config.yaml
num_hidden_layers: 8
hidden_size: 256
intermediate_size: 1024
vocab_size: 1603
rope_theta: 10000.0
qk_norm: false
attn_scale: 0.125
init_std_o: 0.0
init_std_up: 0.0352
learning_rate: 0.00595
lr_head: 0.00612
max_grad_norm: 1.0
doc_mask: false
dataset: "wikipedia_en"
Each number is 128 + 24 x the weight over its row's rms, rounded and kept within 0 to 255. Layers, rows and columns count from 0. Numbers have three digits each. The size before them is the row's rms in percent of the matrix's.

# layer 5 MLP down (transposed), 1024x256, rms 0.202, rows 225-250, columns 128-255
100:131155188146170105132122145128151134141104142144125117146142135080138096121114170129112155149148116106110125159140128150125119116118081114146104109151103112134132136152094116135133144122087154132101125114123089112152089085143158105133122140105155134151142086174131148088108113167145118176121137098129173106139106122108134122096144116110100126151107150126117092182084127166135152143148
109:105154141135138159166134142163162131117116096069129165136168104160094141168127110106152132104134172127157128145178141121134124147117149129159135090137149129102082108134111121133149092133101136123121131142144154161150126108101144107164162096176089139148138095098129142195110122083133145135132146143131114100131140153097117083179134106114129116121147143129126122117121103109105170108127
105:118133156123114161122088158126144095143125118101085131145111126087114133144130134139089127138100160139121128136127086149128117153139112102112129123113111145104100119106148125125189084084092155143137134103124117127147102190128140139116107121087191135130078121122102088140140165133105129132117060088101124114160101123102119113145112102143124130143124137125116121107169121111133148120120
100:087204128110135122118137096118119152142125134132053097138130120132126092115112087120083104116098180123144118126170084168086116126124173130163111123110091115119102118133099125118135137125177128129132130136145120144084154155166164138129113148146108071094121103116154112127133146134150159123134099078103150124185154146162150120115126112134134142153128134143155143113171154106122152118112
098:105132152121170181150125142187142064118123145090212098078135133109134121166144101143177119148151159141158117139148100117134156170111168157160144136125151136111147169105157156165149140119093135076109132155125138095102128154131138139140124080117149088136164107098102120130141108083100078101104133148131121110165143134132118086175169090111107085092138131163112121132131132117142134137137
096:134129123098151153161111132167126140132114129134107121096092075124107135126101120147106105161154117112164131152108103130150115076138184116118116158153158118155122177169197113128142101124130137105125135113068119135136137181141127169114116127133095176108169098116126155131138079108177121151132127172114153141149086147154132155126129137148142110085146112126132073145131079160147141111171
103:101160120096161143109175102114104115142123097143125126132117110106155125137125123097149121106133169104066113133077143126102123117151134156131139142123133106130127099115136123145147084145171111112148147154108152079163141152151129127134145108122099169154121084116146115123131096148122110156093139125138126103125127154131100116064119121118123164090070174123084123124135109165110147118112
096:137093136146105157128150129149109096140131029159120148108079100115142104154144119181146126163083153121163100128132131130107140130156090141185155093152136118093140073126140128089113128136130097158169137169127146106122109171155124120119167158111150099159121100125104146125112149188100159123118156138147148102148165122138141112102142137137117108140059143128124206136129146128117114153158
107:122098125088096123093129130142105149123086138123114152119186097152094129093181115092115152115115143110121101157124129138127079130188129092132105136154103113063115115122119128123134112111122117113122157129113130158109121119123161148081119129140139122093128176134114198141154157146136148132079139157102137122147151134122129137142118109095089126124087165122102154136121086106142128131139
096:133178110127118084163152109132159098146134086121083116145085117087148146079105120128110118133183078115120150126171165132105151143144169179116140116110159150148138145149170106114123133084116161116149161140113116108123078147127135137130116120143098126138107154135117134110078083116099154154172158107128116149124142146125122159148133148177144129153168135145130149146132121120152150148099
101:137131143153088142125096147169143109134133110073112125119067195124121114089121122100108159114133125141142091116098163134129097147127101078121119108146097142136145098154114093116136085101099141143118107113162117111115136116122111107134141123136128086123154149153099179107096136149110143095131083127149131135126138073114052124122124129165153103172113122127126119152156108109204129132159
100:188126128152108173142147113115122152098111087099142148124139136115122122108122143119132083105118121151161132161105105146144107108142157132149118123136128147154089128132121131104118145151139139142126124106123101140126119132139130137111139113098136115131133117135135138104135148135157141178147163089150093101088086138172128165134165106135121085143128074144111119150152164084133130109111
093:121107125149134137126111094084111132113108098117138138133150132110114125098141171153142087112123155110133143097097163165112139128163131173119117142100120115177094112157139143131101128128122132205138158119138154119161158132118144122101142124125123128132125141126164144094147116139143103104106103129090131133173122155101112109105105142130124166104177101132155144165104159134122097121153
093:116114146108090127125149118116153126108123144111108141113117178113128186118108125125121166158098118123106133139188147153159115074145173087121090134103100130160114160116116145152084133187177144137157148144088138112161119117115160099116100102145147123144110105154108112138154118147093113158114141115120122125123147114151130087126117151149123097131134133133113138113136099147132109130098
098:133090143145127176127121104148110106105114107156135103127157166130121135084116146120158133090119122155165124122139128104138125121134117093152071112107143106123094126127122117128189132128125157170112117115084133125167122122140132145111138093113174104150150163143120122068148132130128137131138165131141126173102087093133124140104145067126104120172166131100164130137098153120095140111111
106:122165134135135099114148086154103152107145117097102094099109139108104142111122149149163131133112128106102164140127117141122133115122101163130145092148091131137122103123136143165137122126159110117126101096134177100145140130113119146154172118118152108108143101145138110140138103117169097099164130119144144128118144142128126097173172097116110117155131116123137095108135155156174127154102
100:142133105143127154147161150147158153152118093140157096152095119145132137103114103098121080169147113151125155164150084086165159127127149131135129172115120116146115121099119162139148176128124088171146149135143106118155134126133143122148117153118090105111196143139168120141113078085151106126169112123116132116148115166149145107119126156106136132112120104149148172132131123129148123094148
107:085127150127149143086169082149131111144086118151160118126116090120093133141163126119092136052125142116104108082138116091128173156113153155129136148127107132117155165107109117150111139177124126142153142172134101069114114157113136118105120100155152113168105140154120108083130162160124113060074110145167135153113103132117112141151137105132128130099117129132135150111140113140101118120112
101:133089078119081117132140143086155124147117127097176111091130135135129122104083108187128113142099136103179101115164111102124118156137163140127085139133129110134153117135146174090154138112145130140154139138119139128113096129122157101137154156145138125119123177130104086113131085131137108163095125169125097128161064098113152109136113115125112130104145154156156159103113122143116101146125
093:125130132134098134162120162094134106147073178125139145142136114095129147109141178102150186119129125155103119114144133138125096067124167134118103117112147171109127092136119126122170177114135155129148109119134102154078142161109115150149118147141110096148103137147118148095083162132099116107112128103102140101139125164132115130126160128130152143108145177091140104129130141115127171111096
092:136130141090151107094126174134125107138118164140148125123131138148170134130129114113104140131120158153118122158115108122146158130144132170136137157143110119158141128136105048112114137102162116167147105092166126132130145144108125126099112162174136147132159124083147155154086099158163140141188110118095145146074161141148102119107152142105155168147138120078094141132133103139119146147155
094:122146121135149095145116105115126125162115142137157111144127130139144128080136099150175135112095126089108123111116131125091102160108149133148126115146169103147120117111133117134118148130135125129121159101168086202085099100141146131125122121148131083163127132140097117151133111121126150129133120143147117143086076141093147161138140115105101143167173097098126088081118102093110114151154
097:079166145085164114156116139109103082109129142142107125115076127121131103155131086128132125130113150112125137129140145151122135147147164088150130111161177154163103121112166123113142106162133119093164150118135135171170129142139139135112182118156132140124132094117147143108113138154151138127159083137147146147154102126078123135125129149131145136110129155157147118174125138109100121122119
109:127120133163130109109119177136136123122149167122145162084135153084117121132154122126124076120102114099123138140105152092146108157109093081138099112124144082096132089114129091115147151141153169108156125100116142093118126162097157082099134099117134103104150133136116114058131101143135093122103167120170121212152119149121110127116123131111157165137125128091111140138097163123138126158113
099:152114141105139127062096138129123091141075102160122151124108109106119085123120123150107120112078146110169107111141131122156121165120128136191129142092160111147097113165136136131112151115140128099129102134168151127137146141060117125108154120139145135137113109111124111144140165150091200076144156093129126134123119130141096118114103111151157154110154120083135143148158135133114122124105
104:091172093125117088153098125145121094112149143170148122116148133099165117125100128100122145168146100106127097138127124114125117100090144119152156149149106157177112191132101072112142138123107141157106122124108100144112144131077105135093134126146116125159133154134111100153066128138150171091108146146112124151167150124087110111108145131174137153080152134149156137119134159151121101123102
# layer 5 MLP up, 1024x256, rms 0.27, rows 226-250, columns 128-255
105:154098139098156132126138116125146141111121132112158150159118133142126093162151141081110094078122134123156142131156139153132144077135108126136125107139100106110131105121138091130140133121111137129158130146176085129086110108073157137155156121085136138140140112108112137156113117100156116144103104121159138112120116108183121111117139139107150133140129115114090099088124116155145158119167
112:095171162111109159114215135111111103131118107135092119125132100167170091112164147137154146143116113123083066137108108146137104174140111112105120124122179191114112150100097145132113119130125131118146122108130113087144085125106157094174126128123154070124146135108163114142128085157094153179153136128141115131099140122147146148151119146109161114154117143108144152117110133117121115171115
099:137144163142140117132124115142133165142157147128147151104133176136112118164124094124129120107121103133123163109177100124171087104084135151076104148117118139185139102150161149134138168114136086130144085142105173154118093124125156097152138180129100139145126148124117161139124137120148081123111107101084161138154123143103160096103151165144108136147140105118128167158155110122157134093132
102:176117145105088120138128145127109147104119138166118153165100110152072125145113148169114092079134143099131109124106107157148113105101163122121102155121089134145159159126124135116137112117113130121108152110168144166159102108173080083140109162154111174114094165112146158112145113109152163105118177108133159106117119141123129175145122158134095102154131165155116139124134150154147083124144
092:114086126131070143109111141170145128063143136145152133105146153168091130139087101127121133079145182134134121125146179157139150181098113100161105103127159095107106109154112118122140165149130105091128141119123125187111096132123112127085131162178153139158121112115145099133121142124070072096160089134129145111134132105115206115106161139135108155134084132121126159100136130128151140145126
109:141116116098112113154095118116134115117151160166123163142098118137124142115118112174152140108133164128142119133115104177096119131133122148157170130129103102119127119151118149122131129147122105137090115145130117130148162115142129126126097136126152106155119171165154102125103172131146123165114160099098161149167136137164107093180143092138118145140149084121132128119128104120094096162128
104:158112140090136109148114113125108140121091135071130162140107104078149125097116129100118195119151104139125133125104155157112135091114119133125109114121108115129121123119163168118108107127112120126088149113147117144124144104119095111123093109122174118092098123163141152151096141087098109145117139112104159136153114137136168127168126139161128116115117105158133100161132118171134147084118
107:183098162154190145066179139128104161126162118112123107141132139119075113154072127102126110122129125142142107149097150157152177165138119157095155112134130119114074105097166130165141145144058110117148125137137126137130173136127105122162197125171167092112123159182117125121146162150117102142119176115119124137113102112051117150125177141129138132121148111130077144126121114114135121129100
098:160124150069126138096122179125138129167169107135124101128131110152114140146127147129164136109171128140152143125150150131166163145116097106118129135104123102164151093119114099130135157099096139141117093116150150148134130141152138151150093164076115124134091124116104126160143116136107109089129160079145176086109116112152195160101104111122129150096116136136137134110126130144153089125163
101:167135141121166076124122124125110103156141146143095110084126161128107101102124091134096123098163164128141122156116114117123161129106128183128126142125121127097180100155129125102106149111093133103121128097140145112127088121128122123184153121163184122141137091083127144156134131140139171092113133102142117139119122139122121140120151111171129144127165139168134134130137074111132134151139
095:099113143148140150107124057109103124123126135167093145116129126117105115121144110101119140105169128139125106131151169103159118123131154151167149147138097148142138093180163137133091109125153125122123130175124142109119146073142147119122136087146162142096112124124159126126118133153130115129128138132101125156126124107117124094152099165144107128097156191144107152090076137173145079111136
097:140109172127145104145135142113140123124130081131139139083177135125124128113141111079180112100129121173123152092127146132141110111149125120131123134123096095130134116156111102167117128126162156187119106143157096076146107135141131137112102178113168166138137120118188143172156110152129128141132140116176116122122132154128156143119159084161123101147111076125120147121125134132148150106154
097:146138149133160119146109127148130139149120047166144135159114100102121111086121129162088145101126126110126116139147094126107138128114153178130139130092133114137145147102146209140134130110140136150153151182144126150154134160121136125156131163124138136098138150136109187115113146128160084104142053121094141166148095127081150166104132105127173088105120124135141094112151131144135113168143
102:150149151093146128115122152081122096148111135083092152100086153147129088157160112107067139188115112126111110185083137120145109157153144165101154129119152118153144108130149163100097127151132086089115124153142118165135135127149090129158125135122147135112123130132134157150058148139088090103110112098129139137121104145128150127119116112174148128144116108107099149109131139153070108131107
106:131107144089121159149141143117130118127112127147086168111162111142089165182100135182097106114110064159141105138140120107106137118109125137138091096108149094121128155127140130110131132162110162113126162100125095089139149141140109144156097103085076128178107114121078123126146111105115160148099127122143120121092136138139125130167080185109133164112111110135177128122112146101131117139151
102:126117087147067109091119110120124122112082173116078100108160074136168073147130144129170087129138087066145135149105133148152153166141131114127127134134090152103165136098125159151106104127151122129111111085129134128157156130151101127144148103150138130124163128128119107134182132124128132111144153156131125114136144117154169130131129120122134103110148120128095163123171107100178114176168
102:130107119130176163141108155150161129159138096159092144103131128151169075143134099116135113130155151122168146168147129110075136141151130145173120119103119100146082131137177127152106155137174165100128126102134138114135155124163134104082124119076125151131156074069162121143133156152112118163121105101088123138136118149119161100110137105109136131100125165118116131147137134115112148142126
101:109128116123139115140098129113109133132127143142104124127160098114129145112152172139138123139125116162135109129141131155125129122102124108168131144146163112112163153082091131181149147144145131168162098114141122134147145145126201125091145135093118152141118121143128098128045114114126163152130134167116131187149124099118128130134130099129108144148145189125110158145084111123101127131110
093:137150110108130128129122099156132161125104147161149183086076148182145146163160091144139145131136105076151128126118145159126136118182100170183128072128180118112113122133107163134156098119117094085149133103121151089126127159135087106123136106133116119127145092114174122162134169112137135118115109153135075146125140134081103133089142124102106126150098123118122141123136135137086113121153
095:139119147121112143120150115097133162113159116143136101098130129115090128129140145150192093085138132155132124142099131153139155108149175114160082123101113134137141089106144133169119143156141169115114139092167060119127151111096134167113136107164165104130101130092121128169119141129105164125120143142146155117166129121123124141092126149131158113104139116131144137117078106132156175172145
095:124101146136143132130106168136135091153144087149115129096124141138103116126106111113125145090167109105158119150114137137079135102111137126157114156151155119137113112103101156132103158154132137160101090129123151107150143125162088139172104151140132117086115131124185052113116177107147085114139129157125107104123148107158159140153105196125125124146050119157134112134100094193110099113123
096:144133119135152115132136112096115148112114131156067143153175136135160125121136118125112136109146135141117112078125126135165111150166121125131133099122122133096108094152128128138108136121115187137108113126081118144123115130081158161130141113119139101172093154137160133158126111137133113117108111100129116129072143129185101155090134112145130159171104147166127075068100126147135125134181
102:093078143144058133153131154160101123118097108110153074125123142137126131114166100162043132103122128107112115116137146141131129139121140176131104133155161136103123123109144150129095085090136153166111125164119154162136130111093117100137132127155159112107150130138145101149099151127135167128142165089154115126143137075111170081116148166105165127163129134180138119108163166084110094131114
097:144107139140082128147145125119129096126134085107120132102103170155103110167149139130104138099124105145141134163131137132116119140134164125109138101147120128114132145112121145158116137157167077128114094122076144147135150171174103097122094139156173189097142142081131109127151093126142165143109131106112111108132150141140105088094142129101119135134093088165129156104141110103102141125154
102:113092150114119131136155140125148088124169107186129130105103145115104151159133128152141159132143189133120135141139103102097108117124127125150054114133108143128117102139154177108085107120124123144143129155105163110158145130150099105140133133132145174125126104129124149090123115098142093161141140127113157122175101124091125146160110151147106120102175125096093086124132162126161161143123